Part of a small language model's weights.
Size: width 160, 5 heads of 32, MLP 640 ReLU, vocabulary 846, 4.5M parameters.
Architecture: LayerNorm before each block, biases on query, key and value.
Each number is 500 + 25 x the weight over the matrix's rms, rounded and kept within 0 to 999. Layers, rows and columns count from 0. Numbers have three digits each.

# down: layer 6 MLP down (transposed), 640x160, rms 0.243, rows 95-176, columns 80-159
# up: layer 6 MLP up, 640x160, rms 0.237, rows 96-176, columns 80-159
down95:489494508501481510530521446529487526521539532496538492514479488518493466495509457475478538489519481503487479459492530460473469483516506492522485505485510541462494462520539474496478478511491484521470504505459535514453539470515470508524546506
up96:474522489474545507561530472496527534519519529525519492502523507512492528493474504508479534463507488489510564471483453485466498554524493447493485479463487530469525499486483470543454515514477511547531533549550457485506472536481503464503525507
down96:507478533513470497518520462516473492530449466461458486452472450521477480502504496543499501511530531489476500471478568500436464533497495485539496492538487462524520484492505457502523472454516507493482491486509506472539510513497567427500454502
up97:487491520507511534531481534510503501513505464489473499455487501498517495524483485488551431497500472473492517527518488517480495523502553500465461484453453530526523472514483524507440489491446495481504490494526472491545484539530459517536495424
down97:504548488525492545478533459489498483517504459527501492457508488505491479504497518474499473508547552527519490523479523444512438507505465507500494500515486507527553471485459472519494496476511483474478533456531505535482522476486490531501462475
up98:468507512490484527513463514491500517506499512527509474465469471462511477501517519523493498540500499510515490513467542508508527570504488481501512490509498500509530502463505513499542490519508528515495474508410492472509493455509518491571562509
down98:498473464505520513476494515535509501466495516479490509482497573463482505525514481490513492520475515522498483523507456528579487475481529514509495480510422510524452500488513485499520517545506491510539506576476476489453484538456547507493503475
up99:551510524468511489470501548488492466534490486500509488519486486505484504517523481508446552486489502505502497461457462449485487509506496480473479470479542466480494531510487544516523537456464547545509473515501477517484505491524520513503468540
down99:515484501491465529580483496548569514469511478437458511506543500470523499520520491475494491485515504530484512505525482465522510482509455458446475466548473475487504500499496485462499472520529479515502493467537505460484502483475459477537486481
up100:474506511473515499543558519508493443501517546495521496500502492478504508457424522480530453509491497499534476455494495502498501522530462433532548510494503517458506527541459554487483486477486483509534514490513488489477523490527513465507500498
down100:515489492452476438557548494491525504441478505493504500488528530501518472462496482502531492560533496496510500502465555490489543493517463477484536499516511503487504522473500488442528491507485535481509549453510487550497522500522521514488513475
up101:531481469523490533515456472496507514514523518456485520517541492523510533501475511461476501517493541507517567535467488491472468468510525456498479501514489518536489489488482475536475483496510446478475511549509430474473498502477486515495495492
down101:531515507521517466535477505462529483465507512512542493488502512523488461519460503541471484557485443485476509484466477491476457495501516477521547504485513482464498493520497470520514524500510513505505473492508480502549507520601533491509452502
up102:510527511528463514546487553473509540473512513497514515484496534511495474474501498540502471476476460471505503460490506502528483494483565483497501491524480502501459501501509483467458486484520513501523467502507496520531468488480554535550539505
down102:484490510475500488407499517456486486488542517484498531534531443478502483486464500466517503501494473497487555500469547504553512470475475482527504492508524552497499531559561514464501477539479543548490502458497532512452493511489461516501493475
up103:460462507520472492507503528530508494492481487524530475535534509468472487499523515539519485468489474492481504516498494546468498559471499514483510516547532516515460545479465524510528508494480487537497450453506481487445543505533496547558496477
down103:498519487479506493500520545455510492466521536485486446473491474498505478553541418513508522481414522485512488479528491526471544496508477491524491521491487543501497467500504499490493472517550504463525513526458482498488512529458475514490485486
up104:511512474493534532540482565499496510522533486503501519476542506492472486482485483507525507486518494495533488501487504493506511490500476530496516494501458535485511505507505508525531519492515501478470508500459503480427496511537517493509496487
down104:485479517494472519490473494482524522516542465473475533522500505485496514464522522509504421527509525481511492513552510539471494464493481535512514490522457512503579484509468537506516495498560523503495492502484515474446487510519500536446484521
up105:545478483495454486536527530503486485461486503498529496519465485461485467529571483504450499520480527464481501518514487431500470524513474502456491479499524478508488517511505518468543522495525525507475433479512518512511517511467497514537493509
down105:496486508478483514501489485504509483509467553471510532503495524551470485499503499500503494482503520455485503510530512478493470541515511488527452491510455443502515481529482541517526503507535496490449509542560508532425518531470511534518490494
up106:523469509476485496462488531496532507553529498481503517531517454484545492497490534525509492508525505525531491498485489487479515501516536491520488520480524523489535493532525551480482489513518496496491493539496479515491549506434534457491467505
down106:510503484484473497501477490520497514472496468475468517485527475497485514497475526481513538520512538494459475502487492536527561505497518508495515507541487501524455481479485456470514540493524477501454531525556484528483465517519473463528479489
up107:497477431498486517565509508504485486522455522485500481502526514483506519479480505510464470532539504485503502489512495473495493476506503527526513508486502476495496500478520526507546475469498459475494515497501477521521522515495515509524490486
down107:485459507461499507491503480489489440515521484512516484505481498484484507478465482462532501518496479497536478482467526485491480518470525462453485501469505521532533529549521523534465498506571449487505509502492504461456490495490476465492494514
up108:526515461493473525531425470500474501524485530479488514483501496482518470497523523483490514491481499471507516507502447514547484507521467483510508507491518487491544457458499529532512504555530537452541486506540489522466499484487487511520476497
down108:534466503517496541495514496486509530509515484492505479498500487532479498486504460529519468504512493459510491519485530516465518504476505515489481511528472508507498481437496479493478457484506504502475514529483519503506468498543475484515505497
up109:466490471511513457486525475548493493503540444550506516508476504510498490470531517500490533472521485488487527508494517487545516522506487503503519515530552494510505497522500494507525461486510510503497537515480438453529465492483499477524540477
down109:550489531469489518465471503484508525489484505472474526528516500462496496508515510503478441502500501488505462491515512493470515492496502479520512491509447474503506487488464542519480522513512481509507500474516512505503572523514472476500479502
up110:431506493517521468495477492496494552490452491468501466527563519507481517497504538482477511509502481528478458511458486521530503520504471481515448491528490495452527481526506507506462479498465497504487509455474489540505545482522463504519486477
down110:505485517523488500484528493472510512477536475500453463500485439516514454485533479471522469495482509455441498494528504499503480477486480508513495486504464491473514491476444497508509481484491528502442529531521513524473485522442523461528507511
up111:503472501531456523465518524459561534517508495480515555523504495468533488454501502545462476549492508488519520487510529507519509484488501478499461501501517467470566456512489547489462492498507527478506516514519509487482487510496524514494502524
down111:551544518521553537444502500493473459520506453537507521491494515504524489483467524546570509496544470512490477491538449538508507480501523512525495546445449477497501528515466457486505484474481520511518506537520488491512451492503512468492555538
up112:533519519479540478454503474493483494502492537518488476515535538484531489506513545457466493486483478536543490516546493506491502543485522496486495533491491497459466469554509502478502501557460471541513491487513480482460504498511438512487506516
down112:527540468520487521484464450528485509531527521485536539491508485496494473485487528512487537486546542500485488486510456486479483517509474487496486488534475522516472498446487507486509480450437465517509532432492532507456517521525499518483515515
up113:498450536509456508530516495501468466490548518516516469514475520487511500518495519498516475514499533462526488488477430551521532538484469483476482485522459515492515498516487509503504545512510436487531535522515492507515495514498474506486474530
down113:517502520481501494565505460524502507473491462498499529495498499466509504493508502510469477506471486519460478494520481478468515523501546508523449450480494507501493527516545532492501467504548498478515504471484546522482508511500482474524482505
up114:541482493478493497543505493475496471486499529514491526522545496496485475505496520528526490531480510508497533473487495486523486470493504480539455552512512501498504480514546525459462538511478491470529518512503451547480466464540488528515495538
down114:494513481485510505508512509510521512491532523461518492495500514500486457500525476502531493488470540523526484500476523480502542487490510534501503472536506496510486498541501488507481509515540540497485491520526526454492525458461510514495511483
up115:498507514496557510508527487496489484456485507505525558480514491492515496496476538549489524510558479471490522508507508532497484483529490491525515523510505512431442469523484488502478518538475493480513561464515476495479499500493498498546496500
down115:500485533528508545541526558485489501527449507524477497483471549494525488500493494497511475509504504504497514476514523538464476524524501485433454541523510475506464500485517515484482520500508438458523490515513511540515526536472552495474473492
up116:508535531514481516516485476563507493539479500499493501482573499530526513514501409468449477530508498516545538508516508483496512502508449463529477495468469500431465470476489511510507467491443490501479520518496514511490553492482514456529516483
down116:478474548503476478503513499485489519499525512510516491523541492537468473498516513505506501543480536487543505486500537518513460503534528471536440483541501531481497525473451457487499473496511546489473528528495487458506479526492506494504497473
up117:494487565508496493501491514498512486556493500532468535507448513510508539511488494526546529476525498478527454475476495499497532491515459523524530513477477489488478475544523564468520478496506474546489528502586479487508473468479498486563536512
down117:522474497489492468473491495541519505454476453520490507494475511470517452516549504488513520496523468538518564468539489494532481462511487489518508501460491547539471449468514487448506505467549483490478481506517526504473485501489534504495469489
up118:479448505491537460505517556461507489527500530523463494529493472506493508505480507498520512505537529477517485503543470464446476514488495536480488526509529522502481527459498502503470512488495481466481494508538501521458497502517517488440527463
down118:479490513465507540500488483483559506509487462508488496463467538514498515477526544484526545505508462499489525513476493525533482500508552503489474469483503490508504459512470471487551451536495505527479551501509510528478518478490469510515470536
up119:511442545496479463507491542480475494542478531497500517521460448506494524491496540463494513485532452510436507460520500533466471524536493490505470507482520474461459470515469529481509508461470546515486546466526532518484544487504544488487461504
down119:541498515474495509498533480477499496479520496538508513463468539506477465469497458477507522508434523487470477493510478484527482498518523482522493513503511498500521499491533507493493527538491487512494423536499493470479483526515486527502544510
up120:509472496532489492472550514529455471515502557491498445524479531527499470463521518481502478513562551503525470487511546540513534490467495535469492518504475548496498519493494516521487493494479504517539541528522539539489514511493474507511499479
down120:471487576554493507548519503460548479474468565517480498470474489511524502492483485498490559526497531483500514467535491492506558533470532473494451530493486466490449537507503489443485524513477518531504535513497479546484484491529509511466498515
up121:479499516501550504505495494565489488484497525537459459472492474547484493519495543547496509506538527447503519462478498511505513494504491516457491472506527542526511513464540560505511487472477489502506501514496480496490519531527523514515537531
down121:526509450457485513553496551447494496491478513497455475455486526533503445480486519497464490502514517464449511559493506481491494471525484471482520489506547526527552480481471524524519491463515511517513516527477482457491519519494487526519514512
up122:505503494491477496480526519546495446507559523475539454479541502493503467527532494530539494485509495478467467490502511469533516528548467468498487460526533560490482532524496520480503524516487481493547513499493485543481529536483494499500489554
down122:516533510535459508480534507491456530513430474493416543530445484483502529518492494471533477476491506520474482511508486544501445480465502519498513512502481479478524453481522505500481475499507519505494507482521495490534498500466531512498529473
up123:493526494490516495513532511526459439495498482485525513504482490469472525479544491497484538491512527545516488500488505496468493479471489465487508495485509522510492498475498505472498482537488498458523493525498527515523480461458516437506422517
down123:487523537482524477495469509479526558448509514475515463547494483463480508513495505545535508518478470478522518451494543524532491514497500468548506531481517463500524505471513483541461487462470494512470495516474482510514474531471432487552523498
up124:502523482510507505520512510504519484507498523517496506457493506440481479524458525520499530539525541496517510485510524454511523441534467508508519505480502496536495491554530508486526553494554479522449481473484525461495468471459510593475528505
down124:484543532490502498529451518452478480487534529511530519490503490499514501509495522479476467517525495475560495481469550575507506481511492422466488498510513493484519548499490469501505484485517522547490520549465519518517488500511494484487472469
up125:535512484504503503537511483487472489503509499454516495519515516533473477504490514542507503493568463498503494506528525501467523534521482470476479480488523507468522519494523465489467513453520505557515478490547478495474470504533493528469511479
down125:474520522508516493470509492506558477495494492489518479484499494504543519470502482509512504498509466451495483468461492521515507517483518448474496515507497481506521477472492513490486520518484534473490494557510476516459512490512536507477489542
up126:485518511498521509498462481482463492460491510441499507486486556472501494477485491526520490515454502503511470508475509500514464485515473552491499483505488518524477456491497515524513498471487524480517484526496517523482532498502484487502507470
down126:544543495458505519476532474523493484543503529472474493481547481448496536498501509496527530522528563497502468507521475489464528507499513468462494446474509545454505513549501487509485543465515463456482491455536471514531512490529499500486465526
up127:494533511466469503511485490536467531498486503484509525489463499487526536508497484476535453501490444505493499452463525495506458486512524482465530504505500514507568479470545513527446503509477486449528520483456493468501562496509530455538498491
down127:478477483490520484456516535499530512493520536504559498482497501477514507528512484509476497476521505532493482532542518487546496474503516470554471498520504477498508500542492446476491480553495536534512480484456508474490521486501481528491509508
up128:495477482503553503455514515518465509533508505504478487500476494492536464484532496505543482512507481519529472505487454479454497509505520509466500469528550479492497485443539545544522463504468529475520495550477569518495524449502526500474472513
down128:513512458517510509452530504504503498480539462525511542481485484522541495503467543471508469482480493493555546466545504469481479460512482491503513510519491543528503488500498468485503484544474479515526535462507494493490477463478505500504525480
up129:468497522521462503512514510516480512525554526504466495496496489494502495491545505471501507548484473492517514491519505517497487488505503465536474471500480498497532486522510471475526441499497499480486523529472534502479530505495484520507495524
down129:511510492480533499492489498511514527496495486545530497477471499525516521545481511500445476483493499533524516509487520491500485510503472511494462502468470500498477467483496502522512532504495508550507490507503494491512487526521553507515497499
up130:472483473546545500455504503506477476506566476495534521561492528533483479510523517511521497506477553445508521493489490490523470471455535536489473543473515484429474468462452530499486545564491525499506508519523471535512518499545522456480493500
down130:532507512472498472463531508499514488510466527487482507473470479487494518489534520478536453494533501519494500475520502496519487531499510531506502481509497557534541519471522477473491452488536480503522503541493502494537484547474516534495514474
up131:545460467490467526533513496492481480518505529498518481494481518478451536547508451475534479508502499443506503471480520513511453498492478505485480510473487492500507469497456498473538484487507505464463505464509532525495564479501454496506500516
down131:550469501523509487514471491572557504522487498468483492519537524516490537502474521473492557489470508479473520482475504496503503489533492517509469508518514537530471529520548466459524505509493550508483457488467506516492505500516480511498541544
up132:503472464475470455460517510492536478493484504493492451514482497478504497489511540496500477512498487481512470540535527492525519496496501507490442515475489477508519538516536505492462476509491509497516546515498511471453510463484498512484490469
down132:505484507516488502503500523507504479516514476486514498526490503468522483539501468495516483509487519480498476513499476499482469512531538469474482485517466512496531474458515492491534529502523488510499482511535504515486523492499533433508474556
up133:528502508515524482517489536490491521442489475515469440485501490451547474511467526513482477526490520547498470492460487510531490495526495469470501479502571538543518488477499499534492489476519520517458491502553490495525528477475473540554467501
down133:533507499514509532525465479517476464519545464531470497482457505479575508500494517567520479488509512482516468532509487505470485400498499520495452546512510479502501481484505525537507475520499462474469474466527479463498445476467533472521512499
up134:537499521448491518522478517485529465542480501552484483551509489546457480507567463499515498508474495508515520501475494533490496515507497519509535544448464517472527505497541458482474478466511482517512458517511479527504514475512531520520482550
down134:488476473543503531510488494554478517537488459428506489467453465495507530502415531526567466508528469555491505481527509508492524505495496502523505499508534486503518498480462526500482491508483507506518526526503522526471499512477468507464521478
up135:518460478486517522501460487503490458558481504509513481546482511502507488546473522509555468466530509498467506521506492486478495505503455483494542529532509520524508479501509535497507474426529483479516457473498507512465503539514475488522491502
down135:506512539496488492520493484525540506498532518491489509483512474511486517534517465478464520540491497519538533482544483515515491487492471506536475493492508472518464512508525505490501482472466511490516456447511506453479528519493500508471471501
up136:494467471516472512499506521523492506527521488513478485486505503500533499508491542473494476565502473511505496498517489477507504490515539509511457516471522515501511514507464456481523502506535465507504461502503487526458515468487514493470551501
down136:503539511472542491510512425473505516469481518494554505542509479535484478489563487514513514487502510505516495503485494513470516471512501499495529510506521481500515496498455492478499514495484530487524506491529509494512475514460488467500455504
up137:546482488520499510473491504484498484530498488498505477490513527499492509506477467494516514521492514462525465478512496498493489493494515528527471478481526517511524458502508492484511497509492480523541486480532488502482485510470520541505530475
down137:486517516477516508469485524530489526491495514523508513504512556524502508504481522522529454501505546513457477513497506511501476491501484460479475497496507549468491491520473473538514460475487529529435483507504501488515489445504507480504475547
up138:471518472494517480504532510479514498527496512494491477484532496517485467549511492495487523537528501509521525524506489493530530527505509469527469438525509530485520503562471513468501498442508496488489517486487498485490483494531522487510511465
down138:488528475466494506484496464524514461458488470555474483510461531482513514477464503505480554542518520504538542512503497450467494480476470482507502499468475477528526539511481452532496497494448508503466534479536508530486520506502524494522488499
up139:479476480472490474496487508531510502507493495492552506496453502487500508516535518512487456494504444475499491517518486480509515507488492479458529528517534519475526526494504512482498496516472495523508485527482547549437478453514541553503517495
down139:529500504525528496474464488532476501496518496515476484494537492548514471462483488494505497525515534506490502509525465541514508493539487548518507500475481510488482516487472480497512463550537543481521514505514477467505494535526484470472519505
up140:484476516510506530526510550501454518473480474520523491470521529480512515536572510509543519547463512476459493551472524477503492496516513484543476505473463491508469421488485510526489457440492449506534475507514503518415514515511515482533499535
down140:479510493445480474502473548514475465537533453523493524501482521507496445507469457457505514527489493513550471484539531507523493464498501478522486479474523486511507501542489456568523511507469475485463478528523487525495521528495535479510561517
up141:539497480481503471486494513449472526480506498488486496484494489484515523521521510481522487483507522506487476551496512515439481509514483485521528484463548518454526493531487517495490491524522516484505496523521537512543542590548486509475520522
down141:456500515485458547523467498508479493516484497539458532525509507527496536506504484479530491481533482452496512503452492511503501453485498500508481541462534531474471529515506523488536496509505471480510525481514512445472496540450476511511498470
up142:484501503491492513450485513527531508472529516514529521519522556516503505508515476466480532535455473500493503520489501503518494438532516499483521493492530480458506523539454476537481506450526508512511499482501504552454489518472566504548550538
down142:466458499474475519467498519482483510498510514487510508517430480539476508534494531518508477509516506473517487455488508493527508490507470473503506502488467526510483509482489531498442489511477487495486482472521499503535507489487477440484523448
up143:519519509511502500470481492529497512516466539515502511509546493539548501486488518505523508479519513476424492487534482472467499458504507514464473490506539493480546514485532533516542478534512477501562459551524525450517559463493484517492465458
down143:498503524482508525481549500478534510525519458519439500507507485494523497531491508469514483526456496509507526509524464461538512516496503526512467520457516485480534487498487531496462513514457499512459528462486488510507481552534490448487496485
up144:504496490484485507510493448527509491494530554507493578479488512502491496516497507472513485469509444467528498502515523537524537487508499514496451514510539498499518449469482486501497474515532516538516510495512498525496491484506515510535464458
down144:532483495498506494489518491461480495471470467460491471503531526471516456502491460521530515495519501495518510483469438512491483436499499495448527495472516496484498514473479502512471521484493482493445505486484467497525487541514489540517523494
up145:526473538528518505527498500471462502484506494488519482505475498499505490515522525517466512487512484466499532467472485491484526538511512497467510485506494498448469465505530515472508509520470515488511544443522506490511485492471490530487529480
down145:563496527487465459523517495497487509503485469504485521486507511501541509524495480505492475495459508484516510528518493502524493473474495531509523474511506514514443501486445501507451520524515481515493521516518501543510501529505527480485498488
up146:510497480509500486531542502497489497523464514495483504515481515498504475441505462495495470496506521529550495483522450478543520505488507554478539469484461549484509502497474495506462534494470516463498480492485447509514502495501503503501494500
down146:500507524465517523495501488517509483502476523513496518435503496516465498551501538466473479457444483524498489511501484500507507488486493496450497535474492517506525497536501499516472497484503506498482539511490477501505460540519470489516499480
up147:544499457447529471568496476508495496493489475503480524458498491480509507485503537509505488488510545527506449461504485482501484510501500448527541455508537486490497492513504507497508473503472495473478527545485485479513511498539504544474516535
down147:473479514505501504441490505513511496515498504485497475537506488519505526476487453474533463548480525505470539511512515517508514521506477498523461490472506501502515534532473537524490483476477469516529519477530512525466503489477509491509468521
up148:508521519525537486510509503471484508484514532488496546538498516460497518467522492494515517485454475513475511580511498517502491501506484506481505460498548485500506503523467486503503477508472492488522474491511513555548516484529498560502516486
down148:512476527501486570499505521486520470514503482531493463478498553501452451515474474476487492515472580513539532505499529499523519507513557510491465548497506477558484498482508469514525452498459515487491508509457453467520521533464494487475504543
up149:490520504505457472484505469525508411518513504505444520494500537487486524505500539491503475529482492550501478456469520476510526479497515479485565463491495443505506504480503514489511460494448481480497536482432482512471521509536460489511507542
down149:513440483466459512493479510494519493471525523486560489548491499503511522491479499511499466538504507469500532526460513508491479476512478476486484501500434548478501467495521534519453485485501490454504517481497476495492471502496577525521476471
up150:498449469472514509530507470544554504497478479471512494488513510491500516550520514525499496512520513523512518491500503484468507545492520498490524488496496456492481501477521520486486521485509521513471530512525504506486465481531483443528476565
down150:458531474500520482508488520457489474501548522513573512505503473493525529463486520478490475504456488474498511533529505491496466494499467478480517507497498495474485480516506463503507464541516488472508466506483473480534514460496510478484491482
up151:511522458495503464488522455525440534508550484478499515534497506513494508516490522477490527492484485502453574493480497507461540492532493498513466496492472490488554521502514446542474499503485525472493541477532492554496455508507498487475494511
down151:504463545478454504491490507497485488486508503513477510480529463509547495499526518458491477493556512500488504474495499490462451490510502526537524540487534519499495501507486498544509563517535492538495520487467539485467471496507481497552479473
up152:529534491516504486506505449531482467484485488503487489504511514516512476487548467488506512512556544529485474494519464505521485504506509511520533511520476536428486491508486497528498469517492480488504474481495480558501503515486491521514487468
down152:499514549470527464498487506496532510521493472505548492524472454471477482492523511520470469493497507530506484521473508500504524508519500481473492523512514474504458481487538539490529527503459523529487514520481510519493523464471495501540504493
up153:464484517516482501478532548491468496458533458497468478528543532513522451504534456463473483499492483487522490491467509468477499510495515489507471483519497516503548474506539517529472513499491493499543485502504476498535501483483529526514530490
down153:480488520497541475546492457495533498550473483492536497523522478556480524487540484493490512507507496504505507481506489547474522475481496461522503584517545476490504542480487531462459528487506552514498486483502436503538438460483472498486486499
up154:508520488479479505442502492543509492480517487502546514466509507501488493492503503546481482478535489467510510509515516501475490507510497446459490479479480485456491507533466510510500488507483516541498518484475465487525512515518504534508520478
down154:512509510449505510492473492528535538534479515523496477495486490503468511471502482513477530497459495477500495483518528485512517492530510523534508497511518479503472466554534462482440459502496454477497505553490471480464468479501532472453503521
up155:504486465524478528550495500517472514513503508466503540534516526496504509504489463539478446495552473458483502450475509490502514507516497453456562505544551514513517510516507479508437521509475501472511506534485523479527536509475481504460515527
down155:496515487523514528485474513544486497514453484476484517491462497480507489455486478540507449472504456488519516504520517539501476481512478501506497516519503473486473459481509469493451509530501539513562507523514469499506464470484503477471469517
up156:507437472524521475446525520520480505475487494511488519524499519538486486504498503498477530466474453497526502484500499509505461510518455560530488520486557515501509491518501505518487541505494524488523501494505493525502477456525490509524538498
down156:546471550518505557473473517526516492453500492510540483495523509454482466471499502482496513493519498505526488473457505502522500504497457508492544486488490536483504478488491510492464464522515533530530509469476516495499472503501496476513457526
up157:491473512556507492490476511490527482520529512539499486490477500565482518485522540490526460516520523500501496479486482502507503503532491470496496474511497502480481540514478511468489504474455485483508467496473482461505507496489545528497513521
down157:485527461491489518501464501505492502482518478483494491490490481517551502506496495510473501536496523503461462507538468491491528522519487516529500500493516496512491506498497497484486517486520520515494489494497509500514517553490497474503492483
up158:511493457506491496588534454504553495514468463431504518530516491513495470478472491519478518515528494507494487449485502484540474480517512466503526502521470541491533524486487506466515509489515473515480485477484523502489477503530467490528490527
down158:506511510506508505497512529537499510525511494534467501487498512511548472470529493510533483483512508508527542508514512545497522512470505540489480495559510527539520496504521522522506500532504490475500506507506508509464499506518552506513503502
up159:507512491503502471513593522459478523498485455498521484463505499537478486467485502486522503507480500476521525449483504468494512468513515530463483502521486455512541512470501579501508506491479513474495486570485491506523461513516535526491503514
down159:485526540478513500510470484526507551473473539483505547460537521484510556504526498512529502532522491531514492519514463503486512486497538484534503506488509517478463525522486435477518509512488472483484477477563487539459529522546477470505494488
up160:471500481464513518478519520482462501484497530521476464526502480506481537502492492496480473533470499474500514520491482508500529476461510499501497500498461478459474460551491550452500488513498473509506516530496499481448542487497488503500448492
down160:553502513517502500497463481548528525519483459487517561513502492520516480436489534513528522505484487533478473510525477496517513512480506518482511477562501497516471461482485481523508445485515471530479496504499523518504427498525517553490525537
up161:505512485490502498522547473510503511459477489527496516469509473505489517526483546542501532513490518490517510490502535529483482515482491493503501450449512496454531533543505529499456517480471453499510508497535484489523491496494525470521510504
down161:502478512491494480503450517487519485464480490502490487464481453516520528490525503519489483531465448483538511483510591503512520509518470453542551473505517488520488520545528492527522493479512505452505505504511546490487519516517499469482431504
up162:495498494534510480502500503525517449479546544529489538465489513505515510487542500506506495521460523471518542471479448504508512525505533499519513517466506528480481468499485522527459477593502574539490482502511499477525472505512505459505445568
down162:525479484487549525483491523476523494515511482511485511508487515536537478548531499486519487506491476516484480501480525547529564484464473478464472501510513500484472486464499517503507457527516556470521498520503455528506492537477473476466517517
up163:486477515496488496508510475511493463508513524500507524484482500493509519525525542511506503520511503469529508553493482492544470521497464550470551503510482492474518467515492530518495506518536514529490503506511480524457480523459485500468506518
down163:455503484448523493458464500519524496472485513495503485475481507519502522527505465486509459485501491515517473489493536501518503496494529526497488480514495552491482492517499486494514514513504494472536531475497499485515491504517544447474457479
up164:538460529492505515521482515529513507498511494475467538517499504546475483531500485509450500504471510516519476461490476473487585498530513508538510522466530475484495495515507513484503507444537469485464510464484555535512498514493494507476462512
down164:541475486513503531521462556483463513517512510478531459517488505532470445554511492497497481456500473525517480544472514522531473505487485523469559515533529505474487504469472496455533492519515498489541521498485510525534530509521468498490516503
up165:491463509547513493508534481477487473509507503518510452547483455466516508488500479505516494513509508516487514495484507487522497501455513525460463533507497523527531478485499516499452479495494496482516502469499508478514506504518479508513456495
down165:516520489496512523502489502515522506464488501505470543480518533518524502520486523459475519479535504487517466549499488492472474510501520495493519509501481482470498503524507434500534476480496481488484511518506477528508521489480494509505514471
up166:529498509484545521474487508495494477520543499489474495508458494505520472538493513497501473499470510474476517526502485467532553509534494470485526513521569484476499467506508498481458492509506520496512460493492492480479456438532462482481453518
down166:511554519547463502507529507544471475510468492481487527527497522511500553476520517502511471501493518488514546472492513513497491494492510495572502496469438498512512482505471514547494498552467492456497481462497506489501484548510497486506499496
up167:545546489480493539490504480488503505516534523459535444520517499515506537530494454505471522510523486483513477529490506521510484497515492533486517485486523459497494475495505523499513490510488533499491540516502478487482496499511488521512516509
down167:513485512465508539520497492498507483535516541534509490525440502503505495486513509493523501440483527535485470470483525493476531500463499486498530485519489495525509493481485486492485501481515513529463474473485521463492505526493511477462532499
up168:508501493522494493529475487513472452482509472495584474471457514500559543484493490535468510521498501513507480508499525485517479533485534514471504514518457542492519490543511495496492538514514495491477505511475543501470498568527496473527509492
down168:526512564524485464489440521471525499491527510526520490503496450487471507474530521555509462476483516476532478486524486565474557464473469573521512490482496502510505490475507508527514461477515545485482508518512473512499507500547486496495528491
up169:499480457517541518470497457482511473525523475514483511514494537516457554465541500512507529501504501474537511527488506479501524502490530462504502516485497488483481525475488531461483542518466451461484528518501448568527471505503450460493537537
down169:490553518520466507480464556520509506475502492505560488492490486479514474535509454506491533515446466479446459533481566506470492487553491512471492493519501467540452485447471478482545487475486526507536504530543485483523481513538538558483471515
up170:515500464496500440498483514452506497473551504478504487461467476501491554524530507490493491516527487469530499510469444484527507532508478510477516507459475548563541536496555454476518506524480535507497503514506454497437489531525516520463511472
down170:503558441475520539487513483489492530466513522466489517509547511464462479492486488489481523531510488489461525502491495473508488511480525457488513491460507498458496535529485534529467494483429484534510484461460485499497493484462442515523520495
up171:494477479508491437521444436527523463468449506519501512477486547499507529467503532543501457505532468480481476500517490536534488567473498518490455513495549552511522478526518484513521512491479515480507503520516480487506510538496532502535484527
down171:516496482497509502508479488526462495514519540503492481530528508458513454523508452455519498471444504508503478522487475513499494421481503509506491530478498490506487443471478496499464481498480479488541524490483503521495512510538478492508489462
up172:515517510565503499507503510554467495480492528538472479480503502512476523515484499476483480546485488486510480514504516471501488437519484437459446491508481513464506439490540512500511475546491537469538519535472518539470506481517535518485509517
down172:514460469535492468482497472498476480510488492425535509522501478524518487486507497519503548513489486488520491523519557503481478468539497487523505496503461499527531477514501507506472494466553462517504500505504504573499518504473518529499509505
up173:505491506509479475459524473504467490498487509497501454547540511482496503533485514498505516522486502482491524484511498533513476492522495501530482487547498514488507490502484512466517505531479524494512481504492472520534521492542528522497509445
down173:469507494473489523541485476499504489473483484483501482529483491491458509493493469539487499515471519484494509552463517506473508492511483523485475519468490490482511498536518451506519504465491478498519532479498503503514541473545509438501514489
up174:517461487497535459497473542483494479480528494562525447505491472522506496483505493506498519495522515513506524521494487527498433497552512504505529498494491478529556521474507467534507491495464504551460471486481518483513490485497479485535504526
down174:516547502520501517505510487549513486524511503492520474476505528503528510484476524520543505491481501477529515519470493494498499495507479475458485520491458504508483493504511549497527531513466493517510512466561474496565485502507522521518490498
up175:486484544496488544494482462497513520470526458484487500494503517511493460505479556524498497467507529496514500516457480491476513506485490535480527490484490499480484519513467493500523486500545531483516505518495523499516509510495510521468550477
down175:517498501525512509525480535509528497510475507487472531505522528513500547462543450540490528522491495507490469526536500451514494485518526479530479509475520515517513501501554535484492523529435510478507507478474556495467438461476480509507515502
up176:494463494496511501504480510479502490493496449499484503460507499511491512497535497480527481517510481513496486468484489455470477506496477469481527533506501487464533478521491498547481517504508504479496555516492526488494455517505473466487484518
down176:495523504510504510473509504520491480471481516496499496498514503498482506515475522505493524509492521521477501553487529510518530524519506542513477466494510530552451517527512503478522488493480525499478499482519503466463546512511506526515511491